Weights of a small transformer language model.
Size: 21 layers, width 128, 4 heads of 32, MLP 512 GeGLU, vocabulary 8192, 6.56M parameters.
Architecture: RMSNorm before and after each block, rotary positions, no biases in attention or MLP, tied embeddings, capped logits.
Training: a variant of SOAP for these matrices, 450M tokens.
Each number is 128 + 32 x the weight over its row's rms, rounded and kept within 0 to 255. Layers, rows and columns count from 0. Numbers have three digits each. The size before them is the row's rms in percent of the matrix's.

# down: layer 16 MLP down (transposed), 512x128, rms 0.24, rows 57-63, columns 0-127
# gate: layer 16 MLP gate, 512x128, rms 0.255, rows 58-64, columns 0-127
# up: layer 16 MLP up, 512x128, rms 0.274, rows 58-64, columns 0-127
down57 109:112101103094085171144093111121129066136134088158156130140111099158153171121128087069108116127121115134094083113112118113131081129132100198138089143124122140110129129178135200122127141158137130084089088126167105159160086162129108134135104171116143140154103115067163176157101123086175081104078186057083141166157055087119181129074097143124142091132114158128060114068136161147157165168184
gate58 093:081145148122069125152155140142088200157077116150151118093188139091176196132099128138152100170114117141161152118080177144119101101149133112125160134098063162115082146185104086116106136138151123118140082156160090122096114169093154121140125143141135123084151132049111115126051081149153081102147161113072110078129155150124094153136079120075185137125151047166171115098140121074129127142094
up58 079:089142157125121072122062059127095136165165112092133154138124094117135094145119154175107159130110077097191081158087140158084099136100173136195125131097139129159153132138118126089159175092153120138153083140097117202167114118136088101084198157098138081165099190112129186115129121112093143115119147141107158102159194168189132140115100161154079176162143139126137125105107087130122052170127
down58 100:158128107134142102134129183180163074129061138173057123096129173145114124105134175083076120059129111179071169130140132134163127142144103143090125127119119150065117160118118135168118052162110130076162088142083133128096133075074123165154115142089144178071139057116130103157118123131186087115139103159127106121121106090065103144144105114113180093186109161169118125129129177122157144069134
gate59 095:175180130120136159133156094188147095180166134113138167111124088086113135113178112176125192120209118155128164199113179152193092115134146164142154159186097170095152112151138178122145115135122118135105104110102152146118137178078136065137072106109133146155140092151166099136107167121154099108116175072077136209138117142089094183140149163103131148115148088138121099070125167153107091150139
up59 099:135085137136150144114136114131135150114123106155130194104150126082124144198123106137075198106106145189161137091131128145076143148150113109168063179101140129092145088148125087126064093101177084066197082134134110100102211116163158126068136155116131124171144173111147136162088151146108138097133121135105100134130185121161059121167098094075111112101161054166116146133120149160095161100136
down59 102:128178083157096179151159204123146125165125109107123071156111187149174156094133100082075068127117139132072111114209167100101152091131144180131066146117098094156052131140111137123124145117077129130134098134180121127140118119118118164147134136086143153118128162124124163122110112110208102192136104097183182128100184095098188116116143163151184157158144147172082152150127146107089115139111
gate60 100:160099123108095125132146122101098114191208119192108099115128106109105147078152096160146136095110156121098136105144132146140108109181030116098166169118125129122159120104082132173177159099129097172109103131154140185134102153100144119132066073094088174126147115115078046198178130123095094141095202123163122134106144164166140169178150064159128117148139130080122113149150139168118120094129
up60 109:098169132155069132096192113147110172127117100121139157149102159127127083118086122095115114142185087103128169131178080080150136107093099087153179106138140106127138086112204162080151147092126120066112085094180155101106141131155120130137076174137158098143103097162139198081088166117159136092144089139094151121155088104090114056154101071151143102125080105106130108179111103185177123085145
down60 102:108092145159112088152120110099101119146165163129157149190113065143048104129092115124130113105133083122112122112143193134159138146137100138164150146100100126097150140088035097174179098091164083190130141124124147138152076075165171141105061137110098134154125111171108062117148137106154140110117169125097149197121148120113145208073114112128156103169135089105201100125145121136115196108146
gate61 096:197105102160139100073158064128169111119087163193130112082153157148119067135116104184138136167117096103148098180087148156086128138116124113170132146164146086134116182142152132162105141089124148170120095076147160177115202135105133122134094168126122096129121171108183165124078162101134152089090109160154137182140164094123151110104148106116152053158135183124145089165137117048106138129074
up61 091:125147083126119166147099161170115166163151117147100140199135177182148124199166156129153083103074183090106129114077145106118095164107163080079119159120086095135127117154169148090124148127129080106173128142113145075144127155177121067109137126146132107077162166120127095124097143106107140081166179108194157115073125145125158139091086081182103134135137191118150131148180142114211122140083
down61 089:166073111090154211083185115150137052119117151178185122118089143138098113124102154176099157177068115154100095130168191081154112082139089144166150113158117088111111131127155109168121114141108114140094100140179127150130161094092124087092172111111140135210172064155136194155139108149176099172082117147121126119107119143110102104119113156136151112129053133117159111130118169081094147099100
gate62 096:106137120138144138133069120127151156191164106111100068127131056115149119099134107161140116130070100119097118099119158094058118137132134102107202153120187128155110117139125140130127140106097125078144082088123119154096132103156043073191068152111123081082166176121095116127198080112106107137168157132131110107146143130142137180120111199122132178167021096088131124084140115125129152126133
up62 085:104135181113217148097122110137128141138109151086092144142068077139109156143118143060139107122113171175136135131138183111103199108135136142136168147174110150105114132103112122151112096184088162143131068115124177152158191148054108036165071089114119126089088080135166144137150155172125134122106155084118117190085173105146165090138133147152130121082104144123095112148121094117075146153174
down62 097:150130079086124124147066126120138139089171157174133144137118152123148139144102143140199154144168159097125147135111096150179130079128128100154093107122084136144117088113172153145154106126115156110137116141167132149105114160153119214215160095146109067186175178113149158109095084172084051202203186125147118123114057120122076147132120114119159167133083107122154116125112106102101086111113
gate63 096:127117120122183102128100189139083071152120118139097155099172146092141133158063112091100139123099152122139180157152134124148107144085226117169167138086179122108133153143150104035135166128113163089155182165131132106139094073124101111161181137130125111115145190159157174078145139141137134097134119184139119095159137139152109122094194086048114089142104064107123103126112150106177137095106
up63 095:137113088138105171179125124146174170114164159070124123123077118159087183095092121125103124155061085196169097140152102191212151126149116151123107183144094097100122096175118127147117135091182132143142145103166143069114113122121100163138182078124215101110137143159117121166118144131159124138117107124061124171052157092168140111112158117137157141133071115171138143121110119071121099083113
down63 100:087135119078166200147135128122143177100164134138108188088176131156154139139165096127111136046164194166120173188135116156097149121137143108128119114101131135123146106151142125098152144166097154123108126106110162202085187118164105106135075080104114114110127169138104161129122166168140122121144145153139144107119109139082150082168173142141112048098251147147140067086090133131156150103126
gate64 104:157133125114143147103091126152105156110069151131088203072123127122104115099083138088164076144097067088120203140156096093143095163147147183138135154134140134078122113149098108106142113164108101216133077149162189130170109179158106152145108108130089109140127079131087111109173063088121170158171096181090172108153089071144086139134105121124131117111169121149140149176161097095079167124121
up64 115:149166105151102130142131136115115219045152216142147144179066080156147092142102146107130123124135193102112149131090059144088126093116144147133144121134124101096172124125150158129114168199170097146131118127072170074115050130171134140134175146124116122114118102115158175125155094146151144082155135148053127113128137113148116162118128119170063087128094129134128141051107153169130088151162